{"n_layer": 8, "d_model": 192, "n_head": 3, "n_kv_head": 1, "head_dim": 64, "d_mlp": 512, "vocab_size": 2048, "activation": "swiglu", "norm": "rmsnorm", "norm_place": "pre", "norm_eps": 1e-05, "positions": "rope", "rope_base": 10000.0, "rope_fraction": 1.0, "qk_norm": false, "attn_scale": 0.125, "bias": "none", "tie_embeddings": false, "parallel_block": false, "init": "normal", "init_std_qkv": 0.0315, "init_std_o": 0.0, "init_std_up": 0.0315, "init_std_down": 0.0, "optimizer": "muon", "lr": 0.00711, "lr_mult_o": 4.0, "beta1": 0.95, "lr_head": 0.00582, "grad_clip": 1.0, "warmup_steps": 200, "schedule": "wsd", "decay_fraction": 0.906, "decay_shape": "linear", "final_lr_fraction": 0.02, "batch_tokens": [16384, 32768, 65536, 131072], "seq_len": 2048, "doc_mask": true, "train_tokens": 156200000, "steps": 2720, "dataset": "wikipedia_en"}
Each number is 128 + 24 x the weight over its row's rms, rounded and kept within 0 to 255. Layers, rows and columns count from 0. Numbers have three digits each. The size before them is the row's rms in percent of the matrix's.

# o: layer 3 attention output (transposed), 192x192, rms 0.276, rows 9-32,73-95,137-159, columns 64-127
# v: layer 3 attention value, 64x192, rms 0.0833, rows 10-32, columns 64-127
o9 096:141098124160134152157099077121123114159064099128131132123141112093089127169145135136152143104102140109120160127171138121090138135130133103092112100117142144145149177137119152160112154090114105
o73 101:153115099145126118083148144091149148148144154119107138118148146094128075099127132110111119136167157144142161131137131106173164112141137127098161158142151136150117120127144117156118146133133099
o137 102:121140148089133145160137140133102135113154121114132119149103128164149166102155152119136105135107099111103099108094162126151120141113112151173113131173117095117148117143111149102152130151131168
v10 109:131113138122108115147132136126099129154133074116117112130115119126131166128135157134139136116162113108139148165092101127168114121158114165098155177083110132107147163107109161145121200091074150
o10 104:146156119143092172161169169101117145124132121125138148132081110096109166152072120096160100097092144103115118124116134070137146121136100122142126121088106126125103150119164152134125116136149155
o74 099:139130126076180095139100126144137143159129155129142142123179138147124120111142106150104159139173149145143121124174134154077104138115126110119100121138149104100121092133122099113109127135115111
o138 102:107124168131152060074107083173112104080094173134140124137119127141139063111139133122122100191146087158132134141113169157102144118087138162124142099173098149155132085129086097099143125120120114
v11 099:177151081138154109140135198128143119152119141111119136133163153120108140134130118188111116121135095083107156115108128157112144125094117140148123089112139174128084147131102123155120084113125154
o11 101:165147152119144083106109126114108139114085191192140136117142165089123120116157119129117113138156131137092065091117138104151118119157153127096146187122139134145112139110134131147143113149148110
o75 099:134145075117107162147120058122128102159136136086103120160092116173132119110101160105132129089095158133164135131159146138148125132147113124181133092113129125108146141141119115110099131119156139
o139 094:105122120108124127127158121164158126107145072108152125116136102113105155166096089124112106189113142148141134130113090131119128154096124105129122162172094125125161134130129119144134121133110129
v12 097:154167146138134112155141099097132134133157132160110121131153106122101113137095158100113161132128137154073113140150084161118142149078110105111092145127125097115137091117177152137148122114088155
o12 101:137160131153142076120129118163160139104149085142093133125110117134107094101109129154111108118139144142116148143118107154156108135151136093114102094145105113093150127102128181124108128195119153
o76 093:064129098123139134149125145131107150159093143131150135124125115109093140165137134091117088102128115095122079109112149109135135136151156156130135156147147128135117100173154124132135118123120125
o140 103:160129151137125164101131109105124119151146122127139120129108156112184147138105121138146187134117127142170168167167171180111131131126123120185140097118152195172135152156149091124133133111132127
v13 107:144092160119119122109082066111131173153117130120163145132116141121151121157085116130126111130114119139130107133141112111151140155146121124131141070126117130127121131143136115151145113115172123
o13 100:098144085164141137137131168155139149129123142124157104143123149158119173136129127133121088105157130101145112109121132137148145113132135135135089098117113148118098153152120138141119106133165162
o77 102:157144153136147120120176115120136115126132154103078158120116119080144109074158159123086118135097124143113133147120112098134130153136122097136109140159144127150172105064104103110109132130126115
o141 103:137144160079138124134120135093084109103119138179130110117131102148077115158105109114151179155116125156101126101156114133117078119112115136115177149099121101110140096133169140130158152140114115
v14 102:169123165124127123151145077174140143135121103111092148138134073143123111160164092090102091149177136111128119150115120131116102098136074130141164129136140187097101139116120121114169074151115117
o14 104:159143096162148119141110137151112122184119134154101094118133173122171151100136137130128119135131152091132106172134133132099103107143095128114136085109104101163157113155137177127117121155150151
o78 095:101131130145099129104131145061126149127108129154182124133100107127132108166127084152126139096131113166121136112148155099156148129125137164097113172154141156104092135093136108112163157093125128
o142 107:113104179117134137136128107152113113064165146114156199149122133120112125116125125075128146132091132130136173096125122146139160143128144136178144138135130109136143146139101136165108128092125098
v15 101:110143107124138084125129152174127129131123126143149143128112116105122110092127151104121140155115119138142145132117154116186140194095137130113157071133124116170113141114158121126135122082075119
o15 102:124079136108154139164138141109109105120133134135140116124133129167133137119130139180136111154124110128125091131129196107118103104100135158154107164135117116126114170139113148129122146108128116
o79 101:112122103156120158137109076127171144118112098144078112171124101142132142143138120132116141156100135100122180102142094162102136150138107101121131121114168097118147114122093136136123101176179153
o143 107:178153140106107113121142132105114147151150174105173132142140117118104124114116111091134111089163128167125118146147109129148120144144124131102168130131091160169169093154167129147140121132124103
v16 100:110111154137196122140116129105157171130152079125118093109122109166102101127147107103106138049148144125115167114112107133113111168114140198148131085142122121139144113119164141147084144123119134
o16 100:150133096119105163136162121121156166128129136136158125141097152137122108131126121134146120133124169123119111105099118126127153129164131134102164182106178128097112099140151142105135129117121126
o80 096:132133125136091115106099140143129104119102122109152168122129160120211142171140144177145106121139109140130154124160162144124146130138156117167078120135132100142115147128064113115111124138125128
o144 101:130116159149148136175105141153108148152134124142123112130129119097111134103143118104123166174119073154104142132119164093134146102110071130170125110125103144126124099127130119140155075108131128
v17 101:136147101104137174154186136165128112092105088113145108172148139132095079135127117140095115124141129107165114156155141127120103135134148125145132159103179147126107128117102134136121128146134162
o17 091:094119170143096101119105198124159138168113119105108134085125169125153112143104153137150110116163088083132105135122132141125158131118176121140140115133139139153151155120097123122111116076154128
o81 100:121136131156146141141127100147152145130145121105155138151135105103144145096130121168144131135117162155115178154117135130151085160136093149141110155132103133090099151124161131125132120113131117
o145 099:138120109143103110138141106054128142150179131124158108107132129141102125167131121108104171100085167145091136135123150123139147101129106116089135105110106138123128097155124126160153159160092131
v18 098:160128128126070060134153108129157126109151151136113163141105128140133118162158130112127161120128129159160162135125168105159134138114099143121089124122093136138148143143103128120133153108140111
o18 101:120126145115145121139139160143107150142118145101084152113142097126151131149125143120170098179112147104167120113115135166097128129151153091148143118149156137156138093137137151118137116115103107
o82 094:124062127136114097128099128118113145152128136158161119143091146137104133148150094108107129088122117129097137141156119117113149153117124119124086129089125139113100138135152109078109179116126141
o146 104:118162125134156156136130077161156079117104105139161118079172112115144111126142139126144164129140099161128137142102140155134108132117125145138166128154100159137124133115136124130161095146145159
v19 098:139114135135151155174190099141147155168086113113121089165112143098124129091115056093142147145124141112104133082154136128098107123147133121091128082126114097103168103102130109121146177095153144
o19 105:123167138182140123113137090065119118114080125165122138131133124138112205120158143110140149153102138131068143131046129135125141086090120177121164088105120106088112151098101134142128112145129104
o83 095:127101127081122163134126204147100129157141112115139111120116140104160094129127146140139088104121079131175074135164145156100102133162147063157111136131111158115107091167140132121134131138110123
o147 093:141146124126113111147110107185134113146190115135123148128140090129135128130117116154126149130148122111135184120134143110116165122107144138103086175172169132175148155104156111132108136113118129
v20 103:135114138090139145118095108161058125136128118112092099079122152161100108092091114125128097107124105134079138094131162130158149125131117156150139161116156131119101132160167138144131164140104119
o20 099:103113119160132165112106136138164102121113130126097119097162134143139141112124139100116115119128176106123092127141119135150086083085180162102144126161085165125158138128133113131117144105095124
o84 105:148142150082115105132153132116143115110127170146176168139123128084156125120175134122100157152109101163135125119133146133113121179124092100142112121117106108149109144116113141125136138129136104
o148 101:159150121129163108125155138112110133117157146102126140156107108107120141139119113158133149137126097116158135177114081122102153149141126132143131100119175142127170110161123144115148131173157106
v21 100:134122112084146125122132108128122126120101101073114158135128152142113163177136169103123100122111157154085083125122125120107168149090131147107085093120132105112114140123103157126121157131122089
o21 103:136114076146146151134119153098138095107117118127107129132095131150102095109116163111118123159148134106140099123113114141108105153143093102119087137116122109122129153119124156095146163126127123
o85 107:122138155148097124168165114148144151124136094121116105110140131139146139160115116136129078116107087106123138096142132103158132097100146121163161131107121118133114125149140154126104127122118146
o149 110:119151149114140154109098124168108135130116156106159166128155116108134138139142126127126197136118153152124161165109135154109113144146137139109124121124149147157152089130126099166150101128124146
v22 100:081120143145136082126118159162101123142121145098112146142158099151168076097202122132155164119136108133135141125150119157119128085143131125159106085083066134144192116179139095094079153132171064
o22 107:102095096153106117085114116117101141129135105103143105122083108129141115082132107154124117127135120118103132132109112085110166157101094132145128140127120152152149113117118157177112152115101153
o86 094:119103142113154154119147135134167135120118150140132152145156166112104163132100121109162136062124173152146137124144163142110111121119179104091112085103163121087151169113173149100126150123130160
o150 105:149138168146121089172151125116130125132124094115119103133146145152141113164141140095096127153148106116139127110129110130156110129164114118121141131159113112117081154123087133108161085135162067
v23 099:145125111159169069143168128127161074111131115154114113152163107145181114139082128124083133092132141113169152131128124127126136144110135148148116120146153109146123160131133105078136117132145149
o23 095:107149121118149140117148098125107133123130141114131137094097120117151098133143110136103178080118158075158097116117133116135156107131139159105130153157154134141178140123127116148091114111185155
o87 095:106108145120091114135089118144132129149164079109115129117112154141072109097129165112120101144122099137096116152119130156193130172142122126139150134132146108154111166126142191175140107093123106
o151 101:163103143133127136136139156123147146117128152167139096145150124128123136167130105160166109163165149166108132112132119121099119113077128096095126128114105138130177118087086101099127155152136130
v24 098:139093178119158135126106152115107123139167123143141155134141143113171158077149137116135150123139148145133093155148113107122084131115111108122147181105139153107132170157157114137172102141141067
o24 094:147142118131095096126151146126134105131149125124096179139124123076122124126161140109102137096091184081176123126119111113105152110149111136143144110179130117134189135148117110140109104168116140
o88 104:108130099117089130126129146163133140129091102091142112080138088147101111115088127140120107183138083142118123116108147118120132109139129111125107095124127111113074110118154125118124153110151166
o152 103:165120149149137109165145116097136132105142119120112115108133146120143166126131130134151122081151089157101153132141112153118122119125151143122113167103145141107124105093087151088109161106094101
v25 092:122108089120106116152110181201133129179140159138137168177129106138116201151137113101146113110161102105131170134130102121138114154122143150151136113122120155100117113131159092106147166132168121
o25 092:130097092139173113148086107073111139086148105106071118131094180171124094148142111123087133119122123111146114142146139170126144148135150165146129114120129153137084155130112163147158134152146112
o89 101:104131136139081121088178125137129132130089169084132146160120131104117114096114144142142163167113161143126110146127127099158159117151147132126133114155129135157155143115100081140101148169097135
o153 108:141093139143104116135100127118175123142155118131140085097159076111162165162128156134136103111127122144111178102157115086099132122093112104123118160134148104096146092115137145140166100089123099
v26 095:117156138121091120133096181123136118151132137160114162150164115138164137126135135101101098154119154127174132081117134113103107138152116124095107141124111095147125105141123130111122113098094123
o26 090:106125126150095142075153159110098178147141125144122136112113105132104124152106136123104136131117166104128153181166165106158142101100143133155092089147110162126087097135108148147121136087164087
o90 094:130118162148155092144102078136152116168134114142179123159146128151138083070157081146154119116142105082143114084151123142090138128125133100117156144118150120145149167109123120100124144123077135
o154 101:148152121120169159139130146146139134082136151101112106091124143093118190152123126094160140143132139173157106179090128150132126112124113134104162163101148121118158144133111138135142115164132130
v27 097:139122123148171135099096153154125120119144181121118123148121155121142139130147074105121123114112111173115143143152086170129153165113108105084142110141120110114072086110140171113086104127109131
o27 107:129160101082111099189148110078129123133115101155150122118163121123101146125142153126130132151133112115163106091109156112128132119104128096110189147103129133166131111162118159160128142138130101
o91 094:149140138131101119092170141151118116087158145116111118140119094111123112149114125088116108141099105130121162101109155103123121103119142147143092147148142144140149152114149101094156119151099149
o155 100:173096157143147171134131133160114149164065131123154131117136138153173110146107132148102147122120142084114126152114105157130129123103114143166078103120121134086167109149095101141129130102146142
v28 102:086128158117138100133113119133131158148136123163166104116119109148144152178125132154127101133121120086140137109136116085122128136103074081114105134103158140150145080126131197110120151138122090
o28 104:158133155103139118099117139148144151109094115153167092128121136129095129106146121135128148097113138098180117118150155116123172128122124104137193098156122154127111112159126198159117152097099129
o92 105:139128073145144102148108084112131132131126168105112196127148089103146061127111113147141099143113140192123130139119156150143105130132124147131131141157103119103144154136094103159121115145134125
o156 114:127120132163120122131137149126108158138156088128071088125139167120159196142132160124108151142142122105117119136120079150124133088130173140133070119093162111153128101127186082105178132144159139
v29 104:157122149200108158187123151101139149091107135152106145127121122111123137122133111133087138129115127137165133113122104157108196145176145131109124128123164120128172119128083092157123163176141104
o29 090:145108108110112118098155148138115117109148154133138101151157067112142114133156126134150132132128137170130141137135092136080142130094096142138110097140165159155131137143085152095138152133095123
o93 095:133106119137157115107139135165131123068101153135149132134100171179113141096106128098090141130135117112108121112130156139163098108114162122130114169148091114123159114088146125118073127120143143
o157 103:132161148092130122140107115125141113176113110146091129101122133126136177119122137159164109171105097121114104138127120092136085151131112112131171124112127088136101134154135120150132104113155143
v30 098:124134089099162138172143147115155183131109140153127125114147119106118139116143126114079117153135108097118097123136142124118122122133136118122099129145085132112122121129114125090159092097158116
o30 106:146127110111124103132120139158135148107133088124119149128089132102163178151178074070124101114097196147128118141137072098139137094158096132132138115139146124145088119061071141168122117105134138
o94 105:137097179158136134120114085111181112122152087112153110124150113138107093087106187162135166173157078161149123142115117114104094141140109137164125127170090102114134149104137131109074107139136127
o158 104:098151085123117089120139179145117126155145172096137142152124146146085086164107137160137140088108096107115167121154150169146094098131192109072161142082144165112138102160153149096153142185136099
v31 098:108145123191106132141086186139100112162099146159168088115110118177119108120095143164148110124135119119173099111137111138128131110105142150127146170127127137125157120116094111110122110144089162
o31 096:113112108173111165121130112107183167099134112140153134112143118109104142126165185148110170104115111128143138127162090128129095102090115158132087156128135117114121134172153137088139106099110155
o95 087:142158169112146095094105115119100092104108151125121169116150139153115134153087145131110078181121113125143138161117134133118151121143135102084132110104098099135117121084140125135148138145143118
o159 109:120119122071137147148179125130125118186182118126120112163125142134144148123119051121172123084124159123118106119113142141149102183139130111144136124154154150162141139111120155157103168164145075
v32 094:081136105123150105116212116116134100148114087121153086100099047126093172119078097107132117077148145167135132108115132144152112115107105134085150121105150121135120111128134150090123098090121154
o32 101:104136066153152137123134094117144102120148103078128114174120118091124131129156103141067159077137102073121130119125126193126077122117131120150159125119119131118137157149152115094121137128154092